From a checkpoint of a small transformer trained on Wikipedia.
Training: a variant of SOAP for these matrices, 139M tokens, 4233 steps.
Each number is 50 + 12 x the weight over its row's rms, rounded and kept within 0 to 99. Layers, rows and columns count from 0. The size before them is the row's rms in percent of the matrix's.

# q: layer 7 attention query, 128x128, rms 0.158, rows 0-24, columns 0-63
# k: layer 7 attention key, 128x128, rms 0.168, rows 0-23, columns 0-63
q0 084:56 32 56 43 26 55 28 52 48 45 56 37 31 56 26 27 62 60 39 32 49 53 50 24 58 56 40 76 66 51 50 49 57 51 34 64 51 71 64 32 60 61 47 54 42 17 63 58 53 49 38 39 68 49 39 32 52 35 54 47 41 76 29 38
k0 084:53 43 42 54 49 58 48 49 42 62 51 66 69 38 61 53 65 62 41 66 50 49 25 18 47 45 50 27 39 38 37 36 55 58 41 43 65 50 43 49 33 49 49 59 58 45 22 36 33 48 65 51 54 27 59 45 52 43 47 33 59 32 39 54
q1 100:66 60 63 29 56 65 78 27 58 53 70 45 49 36 35 59 56 46 50 35 60 34 30 69 52 44 41 42 73 65 46 60 48 25 29 60 70 52 50 43 57 58 56 53 58 40 56 76 40 58 63 57 46 45 68 51 49 61 57 52 78 56 52 48
k1 081:56 27 38 30 32 25 47 59 41 58 56 57 31 47 65 33 63 52 40 69 53 53 67 53 29 53 61 38 55 35 56 49 43 34 62 59 77 54 39 58 38 52 56 50 57 50 69 20 52 61 71 41 57 41 54 56 61 38 46 46 70 46 65 50
q2 085:36 69 62 30 54 59 73 31 52 75 61 42 62 36 56 32 44 53 59 47 56 58 34 53 48 46 45 46 52 46 64 44 45 35 51 47 65 56 35 62 39 55 67 67 50 51 53 41 53 53 65 60 35 54 76 51 41 58 40 51 86 40 63 53
k2 079:62 46 39 50 54 28 56 48 29 45 51 47 40 32 34 31 66 53 50 39 59 43 51 67 50 32 38 53 56 73 81 37 32 39 61 44 53 53 46 58 50 66 41 40 43 75 29 54 58 47 39 45 56 65 48 37 76 63 44 64 52 68 53 37
q3 093:55 45 33 45 23 65 28 52 52 57 56 34 63 56 65 18 34 54 69 38 37 75 49 39 65 55 60 70 45 42 36 60 56 44 43 74 36 51 63 59 34 51 48 61 52 54 38 49 66 64 53 59 57 55 37 35 61 41 45 50 30 48 34 61
k3 081:51 58 59 64 52 36 61 41 48 41 61 42 57 58 77 72 75 41 38 52 53 55 32 64 56 70 59 56 47 64 64 56 51 65 68 55 34 47 66 46 46 50 48 44 50 55 38 36 54 49 70 58 55 49 63 49 50 49 46 61 47 67 58 48
q4 089:43 28 62 45 56 32 37 57 40 40 55 56 65 59 53 52 53 46 52 40 58 34 41 40 42 34 57 35 54 48 36 49 75 37 29 47 58 47 39 30 56 56 76 35 39 64 57 66 55 57 34 20 48 31 36 47 51 42 49 25 60 43 61 58
k4 086:49 38 36 69 49 54 52 63 68 47 36 41 54 57 45 61 31 60 29 56 42 68 58 45 44 40 63 36 59 31 58 43 53 47 56 44 57 64 44 60 63 31 58 37 73 44 33 26 62 56 61 38 63 45 43 61 52 61 53 42 53 35 70 51
q5 084:50 51 42 55 72 21 36 47 49 44 61 61 35 61 66 42 58 68 31 59 35 49 39 39 31 71 54 65 59 60 39 27 50 65 74 30 83 49 33 60 61 46 50 54 59 45 22 58 45 41 49 56 44 63 45 64 36 33 61 52 37 50 46 34
k5 085:39 41 54 48 56 65 25 64 62 48 49 53 79 49 44 66 42 60 40 50 50 38 64 50 75 41 21 53 34 42 48 48 30 50 40 48 37 39 49 48 31 41 46 29 55 41 49 57 23 37 41 52 44 42 41 60 51 45 42 42 41 52 47 34
q6 077:39 35 31 64 56 47 56 70 47 45 56 60 60 53 26 63 40 64 19 53 45 37 39 58 34 62 44 55 53 62 39 62 76 53 59 44 53 44 41 44 57 52 59 50 52 50 35 43 59 45 49 45 55 44 47 84 47 44 46 61 67 35 70 42
k6 081:53 39 70 55 64 44 59 38 63 56 64 65 59 52 47 49 57 38 57 55 57 47 52 31 42 24 56 69 31 54 53 52 41 63 27 45 45 50 51 51 35 73 52 47 57 29 39 60 47 48 62 43 66 21 47 41 45 37 38 37 41 55 55 55
q7 105:59 65 49 43 66 63 74 38 58 61 48 56 49 45 46 64 54 51 63 70 70 65 56 46 64 59 41 29 55 44 46 45 63 38 52 55 35 50 52 57 44 33 48 66 51 36 79 37 47 45 48 58 38 41 51 38 53 57 43 48 72 66 50 49
k7 076:51 46 50 32 52 28 56 49 50 49 50 39 41 81 48 43 59 43 49 60 60 38 45 71 41 42 60 50 48 55 80 35 60 38 83 61 53 61 49 60 52 63 49 57 51 59 56 52 51 43 51 61 51 47 57 61 64 59 53 56 53 45 50 72
q8 078:33 36 45 51 47 44 39 79 50 49 62 54 62 49 55 62 64 48 59 42 51 32 51 40 40 39 47 23 78 58 47 51 50 59 46 48 64 31 53 48 40 38 56 41 32 65 37 62 63 66 35 60 43 66 33 73 35 49 52 56 40 54 42 31
k8 071:67 54 41 65 68 32 36 64 86 71 38 39 69 37 58 54 64 52 69 47 56 67 40 62 51 38 57 23 42 24 43 51 53 50 45 56 52 60 49 37 49 53 36 40 56 35 50 47 49 55 45 72 45 58 61 43 50 41 63 56 44 33 63 60
q9 100:50 57 19 66 47 69 37 33 75 37 43 66 49 67 70 39 47 42 56 54 77 73 42 61 61 56 43 51 54 47 52 52 52 61 55 46 53 54 07 37 46 45 49 51 44 46 41 32 63 27 61 54 50 69 29 51 55 46 54 53 40 63 49 42
k9 096:54 36 59 34 58 48 28 65 40 53 46 26 63 44 62 56 50 47 41 40 48 37 39 35 75 48 47 37 30 59 18 38 45 41 48 52 58 44 40 69 49 40 44 58 63 59 49 36 34 58 49 52 33 46 47 43 47 52 30 15 48 45 49 36
q10 087:50 58 38 45 42 50 47 47 47 46 58 51 46 53 61 27 53 54 38 63 56 59 56 43 63 50 57 50 29 24 58 52 53 54 56 63 41 64 51 54 30 65 50 52 28 33 46 52 45 59 32 32 58 45 30 40 67 49 33 41 23 26 51 62
k10 082:47 58 38 61 69 64 55 36 47 34 52 57 63 49 84 34 59 64 52 47 49 40 44 40 51 70 47 42 63 49 37 40 72 53 61 41 66 49 48 43 41 49 70 35 43 46 50 33 64 43 47 58 60 63 46 40 45 51 52 53 57 40 67 38
q11 094:56 43 49 51 42 52 30 65 61 41 43 63 57 34 34 57 49 53 38 43 27 39 74 38 47 48 31 58 57 61 54 41 44 49 27 44 56 52 60 66 81 46 49 33 70 51 55 50 63 70 45 62 55 49 22 43 29 43 67 40 48 57 50 41
k11 094:43 45 60 64 62 69 40 56 55 53 51 38 50 33 40 56 44 42 65 53 40 56 55 48 37 57 48 53 49 44 55 45 49 48 47 47 56 59 36 48 30 58 24 32 47 31 20 63 33 55 65 50 67 44 46 44 46 35 18 70 40 56 53 45
q12 089:49 62 45 60 29 65 35 51 64 48 62 45 49 51 50 36 58 43 53 26 49 76 47 40 57 70 57 65 63 67 48 61 39 46 43 72 45 40 63 50 47 54 42 48 63 54 62 29 43 56 20 42 57 66 33 38 50 46 49 32 41 39 65 52
k12 087:56 49 55 59 58 50 57 57 55 51 50 50 65 50 68 48 50 58 56 70 45 81 68 42 50 60 70 79 70 54 45 44 59 60 42 43 38 47 51 51 52 69 52 67 45 62 39 55 61 39 59 31 58 55 57 47 44 42 58 56 52 32 44 65
q13 091:48 65 47 51 48 33 39 41 30 43 52 68 44 67 59 38 56 51 60 57 56 53 45 67 55 64 35 40 25 54 69 56 44 39 66 48 58 59 44 42 53 46 41 43 35 45 44 48 46 66 32 43 57 47 54 60 58 51 50 50 51 25 55 73
k13 093:41 47 28 59 37 56 30 50 46 51 41 77 59 38 54 37 36 52 62 39 64 38 45 41 17 44 41 73 56 70 40 68 54 51 40 56 52 64 33 72 58 67 40 56 44 51 45 52 62 44 54 46 33 53 68 60 56 48 37 33 50 38 63 47
q14 106:40 56 22 64 44 42 43 39 42 67 54 38 47 55 45 44 39 48 54 63 44 68 66 31 55 25 57 41 52 63 69 46 45 61 46 59 52 48 60 48 52 64 54 62 34 40 40 61 55 62 50 23 46 53 58 39 61 44 66 48 34 40 59 57
k14 086:44 49 62 64 55 71 60 55 47 62 21 51 57 35 78 53 52 45 37 55 55 64 43 50 58 50 53 65 48 48 51 46 45 62 50 40 53 59 37 46 31 45 70 66 24 60 22 60 48 50 49 65 63 38 37 57 30 64 56 49 77 55 53 56
q15 108:53 51 84 48 54 36 46 42 62 48 73 30 52 40 42 59 59 34 51 48 39 38 51 43 49 50 34 59 64 61 36 30 78 26 40 51 59 38 52 57 56 54 54 41 34 31 44 77 54 59 74 39 57 55 62 33 36 53 59 59 73 57 69 34
k15 101:59 68 45 43 48 53 59 45 41 49 65 50 38 38 56 42 54 44 51 50 60 50 52 72 82 42 29 53 61 62 53 70 59 53 42 62 48 42 65 54 52 60 38 31 45 49 33 67 58 46 48 19 62 45 54 33 81 52 52 65 36 65 56 52
q16 107:27 39 53 46 48 37 61 57 51 44 51 48 68 56 55 41 37 38 51 69 55 36 31 43 41 43 47 56 43 61 66 66 66 60 56 55 53 33 32 24 45 59 58 30 43 58 54 57 67 52 60 49 56 56 50 59 35 53 44 66 34 36 41 58
k16 102:61 46 54 72 80 55 53 58 65 55 35 49 54 55 68 48 46 54 62 32 56 55 55 44 46 34 49 57 26 55 40 57 41 74 75 57 65 55 28 72 30 46 40 32 54 56 47 46 59 36 60 62 48 49 48 61 38 41 35 46 54 45 69 58
q17 082:28 57 54 58 54 63 37 68 42 25 58 46 50 71 51 66 46 36 46 56 59 58 37 47 61 43 51 51 20 31 46 78 54 52 39 63 33 45 54 43 51 75 50 22 47 66 59 69 46 56 62 52 50 54 33 56 43 29 43 44 52 37 73 49
k17 085:51 47 38 54 53 38 35 54 44 55 38 46 52 47 48 46 32 40 75 55 38 59 36 35 46 35 41 34 45 52 47 35 69 49 63 40 52 44 42 53 37 58 53 67 41 47 50 45 37 45 63 49 41 34 37 49 71 47 61 62 55 50 52 55
q18 100:53 65 57 58 46 32 35 36 55 55 72 32 39 53 53 32 40 50 57 54 50 39 57 47 70 40 19 49 21 40 39 60 54 42 27 66 52 52 38 50 37 59 30 49 20 48 63 59 54 54 69 24 57 36 61 33 63 55 61 49 54 48 53 57
k18 086:62 59 17 65 49 58 59 33 58 31 44 47 37 46 55 45 21 57 78 39 44 41 55 74 63 50 41 52 51 63 52 41 57 50 63 39 35 62 35 54 56 33 45 28 61 56 33 60 67 26 45 39 40 58 64 58 36 61 29 60 54 66 51 41
q19 094:77 44 46 42 38 31 57 50 57 58 45 71 61 50 61 51 43 44 34 29 57 40 56 16 46 47 20 43 54 63 46 36 48 32 40 28 52 61 50 41 32 59 58 54 59 39 51 55 26 47 61 34 49 50 59 52 58 58 35 54 66 54 65 55
k19 102:45 42 51 51 52 45 53 51 64 45 35 51 47 57 59 57 52 51 44 72 41 40 50 74 74 28 42 41 59 47 40 40 56 40 88 62 32 49 48 47 39 49 42 43 59 37 44 35 39 68 55 41 41 57 45 52 65 52 46 54 56 54 39 29
q20 093:67 45 57 63 53 35 40 31 37 84 63 59 43 51 41 57 75 55 52 45 53 57 55 50 50 43 59 24 34 35 49 28 41 45 36 41 56 65 43 42 54 54 22 66 53 38 62 47 33 53 62 31 49 54 54 51 64 44 43 72 57 35 46 46
k20 107:53 37 63 44 27 51 53 55 65 49 42 52 14 34 60 62 42 32 60 33 64 53 19 56 48 60 39 40 35 59 54 56 40 45 33 58 39 69 50 55 67 51 45 51 56 53 45 42 51 49 58 57 56 67 56 67 47 56 57 33 48 54 24 53
q21 119:26 56 33 48 48 36 42 63 41 45 39 31 24 46 25 73 36 66 51 61 33 46 44 65 59 59 70 44 54 40 35 32 65 45 66 43 58 49 64 58 75 44 46 63 49 57 58 50 71 57 50 48 37 49 42 66 46 45 43 48 49 55 27 37
k21 107:62 37 68 55 57 71 48 62 35 62 34 32 60 48 50 39 53 40 78 63 79 42 42 62 27 49 66 34 52 39 52 63 48 47 38 43 60 65 76 36 57 49 47 25 52 56 38 61 47 73 56 52 66 61 51 48 48 49 60 57 53 43 53 68
q22 117:45 48 15 30 34 62 56 35 46 51 49 37 60 44 55 53 38 53 60 37 66 57 46 32 54 60 40 58 46 30 43 41 42 61 65 64 61 37 49 51 39 39 54 46 54 30 65 40 57 38 50 42 44 53 62 42 52 35 49 35 65 60 49 48
k22 100:50 24 49 46 43 51 61 38 53 53 35 31 67 66 59 56 45 66 51 50 43 56 67 67 44 32 37 59 62 48 34 46 65 48 58 63 35 53 56 49 46 62 49 44 48 48 42 54 53 66 52 54 59 42 49 48 51 49 65 43 78 50 45 52
q23 114:61 34 72 57 50 51 48 62 62 30 53 31 58 55 31 62 53 71 58 65 61 47 69 57 27 60 38 64 63 45 28 21 66 55 55 53 50 59 64 55 63 51 53 55 59 42 62 60 64 46 42 76 60 67 45 51 32 63 38 61 56 61 50 25
k23 112:43 59 32 54 57 54 37 47 41 32 38 53 67 66 46 48 64 60 61 42 64 35 58 52 41 51 68 63 50 66 56 45 36 59 59 58 56 34 58 55 54 57 56 51 55 47 73 37 50 28 40 71 53 67 49 61 32 50 59 40 41 43 70 31
q24 112:55 43 29 39 31 48 59 76 65 65 44 48 72 50 73 84 37 53 40 49 52 36 46 50 60 35 35 43 38 47 45 36 22 55 48 45 36 48 57 65 70 70 47 43 37 47 41 40 40 70 40 54 47 42 46 64 55 40 48 56 60 54 51 68